config = dict(
    num_key_value_heads=5,
    norm='layernorm',
    rope_fraction=0.25,
    init_std_down=0.0,
    beta1=0.95,
    decay_fraction=0.791,
    final_lr_fraction=0.1,
    dataset='wikipedia_en',
)
Each number is 500 + 25 x the weight over its row's rms, rounded and kept within 0 to 999. Layers, rows and columns count from 0. Numbers have three digits each. The size before them is the row's rms in percent of the matrix's.

# up: layer 4 MLP up, 1280x320, rms 0.138, rows 177-246, columns 40-79
# down: layer 4 MLP down (transposed), 1280x320, rms 0.0699, rows 177-246, columns 40-79
up177 090:495504480483508494484498502536493493502514516537524505497515509528503454511504493479521522485530493517510535492480500496
down177 106:517490474487520525489441497466538514491485474495523490541528484494522494474509517477487490454481466506457501536492521476
up178 096:507490537484510519464511514495497489492493508512484507524472498547532536487555490514498500532505480460494532490507479483
down178 086:464477527487511485484512546473450496462481468460498524482487555509525546492484499506551545516467497522523535491524480511
up179 094:482500490510552463484512480469505505504481505519534536482518511519516531494470488457503546503512524508481507498524535492
down179 072:523499516472497539523496539484492537465464552526482495537517505511434532454520522488487474512482470482502523460499489476
up180 096:494503473505488488501502476462469509479511521469495475484487495495551483458548518531492485511478499553543495533508560514
down180 088:533480481521513490524495462432488504533531523448475447481493494510509536486511502526489515507509495513555530466504522499
up181 102:493482502472557515483502477502485455496514473517508507512500485480507507519511491507452456488512544533528527507461494531
down181 075:535524526507488512514493504485487518512493543517471494505483471508482504471505509474501488537481516481533496510510484487
up182 103:510443486494508520478473519474532520521507530539482509511495482512505482510502490499488486459486501519483532495496472541
down182 091:494430440506474497504499505519519550508503512533486436536531522510508518583502516507467487469553485521481496517490507517
up183 088:555489490491474518510536537499509459525494505477491508518514519498527528496518525502459520500489472511524480515518570443
down183 098:479496502500514519475491499501509509551507516438491536505527521481487523482504536474528456491469505493547485473470489474
up184 094:492479513556498502461486490511444480514465510486501463444464516476506471500513486460516539483484538535500501536531517525
down184 105:502535463522535478499530500523504524513530481497480485483475497508506558547523472452473551492561541505485484518518514483
up185 097:476493491526521512501481522497472495515480464503492479531518473480495547501497508458502473531489465491508483501490498510
down185 077:465504504518499507521471534498473532502517448513505507495479491506491514494530478496509471456461481491483515457465485512
up186 108:484497457432474501510518459501516523514461492481499546487540495474505487506491470502490514478494538525500525506492502482
down186 118:451487485553509533479492514484467528481505498534467512464510501482452496484495493449467469472476512493499487509495510487
up187 093:495535484495501534495454511483490536507477504540492513502507467477503502504473491460490545446545489516526489494514507512
down187 074:525487493539492504554517515499514486500521505459500514518511519484480493520540533526447477530466511487463484482511446517
up188 106:483511496511483447473517505443476499522515436456504537531486543499484491487472473504493480475493505513466498509497498512
down188 093:496533512530447471530489496476492497533506487486539514523509522489507499497482520459521518478486473542536514509504481494
up189 104:471480538512525532510468483479452502474489490511520491469496531480479513519537523416492493516495499543468465506520491471
down189 099:461519500486477490513492514537473508471479473474508527522485467515479448522474486491485500494493513466533504552480472475
up190 098:482487516483503521450498520504483533495475477517520529503540515484463525478513479538447475496521467507484536495521472465
down190 105:492515528482536528499514475487518513511484477474487506525487490505559522520465529475477487479523455535559512502541481479
up191 094:535473487470529526491528504492478484468481434455517501547512484560561472479460499558490553475499528509507465516508498498
down191 079:521504493483491474472513506508526518495523501523527518473567485528489483522484531495478475495505508542516509444506510534
up192 086:464486487509459514501507548458486494490464510484532493455514514525540487475449485503545529447518514461525545538540474488
down192 089:467502515497522479518486513503448511551497506537505455533485532446474536473507476469523472499488454509507495474449510477
up193 096:531483550479491519481478527500521515478502495485477499424494501501494503508486483500429484532515527520521516534524519507
down193 101:545505480488482481524491511469507513473514486498462515503488462526522476480530488552462475490466536506496494543492503494
up194 095:484462470512535494485477510475481497514540505525489481521498513516510461508523495505489479517455499451514517496525504521
down194 101:505505485486535495504493533504525491519513530434482513515488559541517450523490515458529509467514490460541474507486523478
up195 098:475574495547532521482477542482514474472474515477499484521513489479498482493553510482517508495487508463514514470524502518
down195 077:497536512510527512567494480521500514499465466543494505488499487470487460500486505472483528498502518510478543507525531475
up196 108:505509528502509481481493487557501508509465485489503508465516524520480511514467520506477511508524532517485533520490545490
down196 109:511505503519470491461455532483473504505485455497465475500472487490523559504532483510500470484526526524502529543438530535
up197 098:555493551478515532513516473495458549462490502509454451527486543501504538480461482502473559521518524504479500523428476529
down197 123:488493511484490500566533444477501530488513502490478486514521502492504497495476444462527474475525514520487485522473476486
up198 099:519490509518515516464520541523495504474434523485525520538532463485473452491482535510465523518501464530513547525522439536
down198 119:508499513514476510491438535531497530504498516466509469553565470465488487531502542524553494501480444480499506513499471512
up199 117:431480522503535529480479527484538487530460527530509544450522513511508491477504548508483493516449482489509516485471520509
down199 101:469455515501514538537482551484482499500482549532499581472518454486484487481546538513499501520490514466497543493484496475
up200 108:525495517542539500485464519460491548507504475487506526512471460498513475471474515506520497489498478533494464546505472525
down200 100:512463487536473543533476522531472522457462499512517530496550500473483475497501460494519457510441490438482477514499503505
up201 108:500482472510513500506549484501519524552525565478503493502480495510506535509509500547502473510497488532506486492502527502
down201 069:494445529497487495538480539496487486556524506539518484567506502508494515504499491496518480491481499500503480485481519447
up202 103:489498445514497487486469502512520512467488524563539467526497551524546484447508497500494493499476518486482501477472514475
down202 073:463502522479472480526517522484474520484517488499502482510523509458513506471475516538458495485505478481474512554456523554
up203 093:485459463468522512516487461522543465493489549480516526510488495538482482506477512428468483482511544489488483548492493511
down203 102:514473507499488536499489493473489494511491495497502506463536488446567515491546460509517469522508493473497489493473499513
up204 094:493498484544506491498533492474494487525497480492478489509507502473515527494488510518486453472519544490465504556510507503
down204 136:504498525501517513484521484514474526507507466489516527468485501495480527527548489542504522467503519494501486492480511523
up205 101:469487503531500481465460534497516538476503555478482441471478494491531508489483504549503487517494471460482457525494456469
down205 093:503492495526467487495477517542484487543510507492510541473526483536494471518458500505495484466479459446524459507492507493
up206 093:527526475594502494509516476440539470535507449466500533502470506526424476484516489481499495519481499525465506541476485500
down206 099:542535507490522484517481467445472548467496505554514481512497518538461483506525509451531529496516514532552518524495497528
up207 085:459515419506542498525503482487485510517483488483490508519501477498500463492499496466483530542476531498467513528515501505
down207 082:463503537500545491492505501492481476514486487488490561520504499522466488532501524480549503504496478498553524505523481492
up208 098:483511490519503493493522535478484527460517482503523488490524454472517430471541532508526545495496505486498510499537493492
down208 107:501504484493425476536440473496488496529533477489455498461499489475484536466525539540490498502502500452476485480480524505
up209 093:474526502479520495514498505503460519543506547522487486498473496479526528455473542465466476505469451546537486488498505517
down209 065:460535489505512492521523528498499436499492465493510481528502531505511483516524474514508498476465529526483457514465529504
up210 090:513496496520483517489496472467487514534429498511496485488437526519479463517491497510493496541525478485504476496523466492
down210 124:502506499516479514530511469481488496514486533510522537490463481514515466564484494489511533474537511481508483503518452457
up211 107:499498511481497502510532483503472517521537466529506497505494494498524471491498506502500522514490469518516463502503482457
down211 070:497458483506476503489516469441494499467450494519500474510486460520521491481528512492555503463491528513485531512505443514
up212 097:462507493484483530482513527490499535533551517514492489553502506520477510472481508452505504527477519493459498544509480489
down212 101:517508504461472496523447493522542504461521520503499460525505526526515501501502521516493489505494500520504512460496502479
up213 096:529519474525475490505507497522516534502488482488513487531465472490523515535468446476524519516505465514489504527514523524
down213 109:488496548566478527515492531480478501473500493446492501475512535460479528525497471458501503472505479537511528527493494519
up214 094:537518469577502507494470490501504489497455484474507522519550497479442495509490556487495483475459503451536468523464510520
down214 108:518454459483518496455535486501487488550523499530505493531498504506511470502484522493506453531521521492514503528518515513
up215 094:524513521536484516550512457501495520491508507497500483505505488524464507541530488448493510512516490508493514502525525511
down215 110:496496461524530509496459499488482516529517494519453532526506449472503508536480478490529489536485495507514540555502515473
up216 098:517490510504471492525477488543506544465501525513539523507459521496553500487458507489520483525519497468500517507477519466
down216 088:503508517541503483511507498552479531498504534532473462431508526478512511499510466514509503478550464502469474516473495498
up217 087:542459469469483503489517502496457466545499492466503513517488530482524516500489506469508497506535554505523544507524448535
down217 128:483495491551474449518472511517469509519499493498503506530502498494547502484518515463478446472539472530520491480486447495
up218 105:490532505478456500507478538498547511478507563523524493526477479481547516514535468491472486508443499520474479548503451465
down218 098:542507509486523515542483516558551511487481522529491486468525500565527470505493499564499483528511503527494504554469501502
up219 107:503522505509529513508497553490503463537517540533489476493523507489448504524466518501522476497480517499514476548526524483
down219 075:504505471502535494532469461508499527484525495514522485474511450513475508521526457490470457503516526504480501506533460519
up220 079:480484464475479500471503509504495508469438492512525503510482500477510493513490532496580486530445516523504463533526525500
down220 111:464498525490516499516531453520427513487537483506484517514504519497510508516492514508470519491480534534459466493505514521
up221 098:518482496473517467510529487514519554538460468525512463513524463482465549514483477505511496481547544508484484491453542476
down221 118:507519521511502487564522502482528521494493472526503511496522480559503517493517462529488503464562523501460527482530547505
up222 104:479481476510524490540457527495519472491483495553542521462458515504521535518489552544466476468528466487454529506485478556
down222 122:497515492541491505498545510496478534501510491508490505471463486457530488501492459544530452486522491477489489483515491500
up223 100:484512503508479444526483476498503501497479521507512496512497515505523477486453509483470465528553554465498479532443476515
down223 122:521488491549512494522482468440439472510489558495503561505563521483506482483466515516476460512530543479531482495463502488
up224 100:486531488510516488445510487459498557465461480497526513451501498487492497548487476540531534472509517515520520521500474542
down224 120:536524485472508486476495476510503488527532472488481481474493517534503543490481527533488502511491532477524530555444533490
up225 094:547457481485499503446465484479497480544531485520518505495496506568464496513535493546487540512483518542544503503522459518
down225 084:519525504450479483495518526483497514503555482528462481491476506515448516511521530526503494491531503460500498533518503518
up226 100:479499472512491488468463495508495547531480511517543528498499510486482512499506524481506500516507515477541528484446477516
down226 086:500568447501500498522526521492537490512514493470511480499530521509479521477475436465516492536525493506485480520530488532
up227 094:490505471502475526487504474480517521519499450513514504474532545518450526484514511514503485509483484527530474512530511517
down227 111:458493512483526510519477492521507502527477536515527500458473500505530495458533505491509481526472529510561471474508529525
up228 102:507524485472527509442530523500504472546457543524511516529534514467455439511496472504510519517484489515495542498473480546
down228 081:530514463479510509501486490524506523512498534539510473515492548483464460506467532524510473541488482469535475491485486500
up229 098:520482505517526495546478479504538512461524472503534515529468515521487475492520508472482502511502514505525527522517534474
down229 101:496532499481510476527513515489510481493497534485509488501560474508495498534480484504533514498524499516503458527457523536
up230 086:521485499485472520481485535481525513470483475499544442509478532507497463485519506498465486531512503489518506499518512514
down230 085:490483490514478477540538556510482539572489470507523522470465511549439496461520501496507495459480496495496532487506521478
up231 102:501477459511512489519514457466506527487484487482506514519490497470479481451497471500499536506486473474470478503499458508
down231 111:499479500511478565533517532509531491535484531493487528495524451503499444478512484452521520488485473540512488485509509497
up232 133:512512495479500510511585480462506513470453518427534501564515471494525517519496460523515462499476494507516522504511501529
down232 020:546465530501500523510513509487476511507509516456483502503483531509520499544518497517483506497558542488474482522487520507
up233 097:487521517454465522528484487456529471512497512502484542533516526492499497465538487519503491489510470512481514508496514436
down233 090:508495490473502546515487437497478506471524509476467463501521531473494471525517526497517476560500508499513449528505485506
up234 099:553504516522526523470513484501501457536512466492541544455497510510492478494508506500454527514449542493500489515531508501
down234 114:507557539487500523481537479486540440526565491471489533521497509548533510498535502472513518525496544547483514506466493483
up235 112:528459473470486489492494494498491477527464455501526507517475484506431473523494483495499551513526472501524491485502481467
down235 069:544468512508502519511556504488448499514548521485486528506522523490504466529496487480492511527455491542508579492503498473
up236 087:533523507486515501508517519515540501511467537505477539498514504548488505465481464511484534540496480515517485535532495518
down236 076:549533463525480472473513509523517533463573525534499494494485497445443490496477504495492503493494509487470488499522522509
up237 095:499486508496490483480501500529505452530580468485567511510500519460501497456470469484486525496507523509508465485479499537
down237 119:498483446491503526476481501586496512467503503503479487497494514481534495505487517511541456475526486475500484444472501501
up238 115:508498509508511472471483514457478511478528535489508523543445486496512516551488478469449544530496538517479522521505462509
down238 027:490520491470532506542528525498534483519520480531561507508487520493548524462496461524508472477502508524502481458466484521
up239 138:509483509515498482500497481499526524487492474481512485526498497492462510497503494514496508504517510493481504526500487499
down239 023:497543472476477466514547440480508498507517510487473516546488517548527539487517495512467486469529487489544511508530527486
up240 099:497489497459519510511513446509532476486516480484459553487491474546550500465488522500528502499526519500503539494561496462
down240 083:418551517503535496501513527524471517516534478511489464489499471470500476495455528486467532457479499529520492521487514509
up241 099:480499540507525511509451518504497480477548501503534486500490488521525536509507464502481470514443470511500507546498504497
down241 088:523501564520519546487508523499495443522500505479506545491490500488530498500506545497488495563477448539491422556520514508
up242 106:500511461513512492499490555481441495473495456517519522494503517499492492489486493524528482553466507489519475538532508509
down242 102:514443504478468490500467517480438497505585466535521484487530496519492535509514509507513501514495537492500510509493495529
up243 096:509451495469501532492481484500506458468501463507460504474474521494514522514463468528480508494498493525502492526508506521
down243 105:486535502467478532485487482460509490515505509514473489477484506586529523494519513493470502494461484571512501520504537478
up244 109:483511529502518490455533497490522491475476569459501505502526444530445474472446524499495466498471510544497491460512507516
down244 013:552515522522473516499559510502480517543503517483457475513501500479515480523529479503502519487517496538511524512531509472
up245 103:476507501477503492499478528494529482526515536531517492521517516459524417481486504497504528470479523517463531514526475494
down245 076:541455509521517472521535469528478537513497486489488486541492488500507513501483461561497537538500486522472505528501519505
up246 101:475510557511484512483509493503486494495530476515518470528490493530496529520470531441524484524480531514497530510517516506
down246 111:544494534510504494498514502452501520530512502503451503546475509481527513497475559506499450515479529491427519493456479496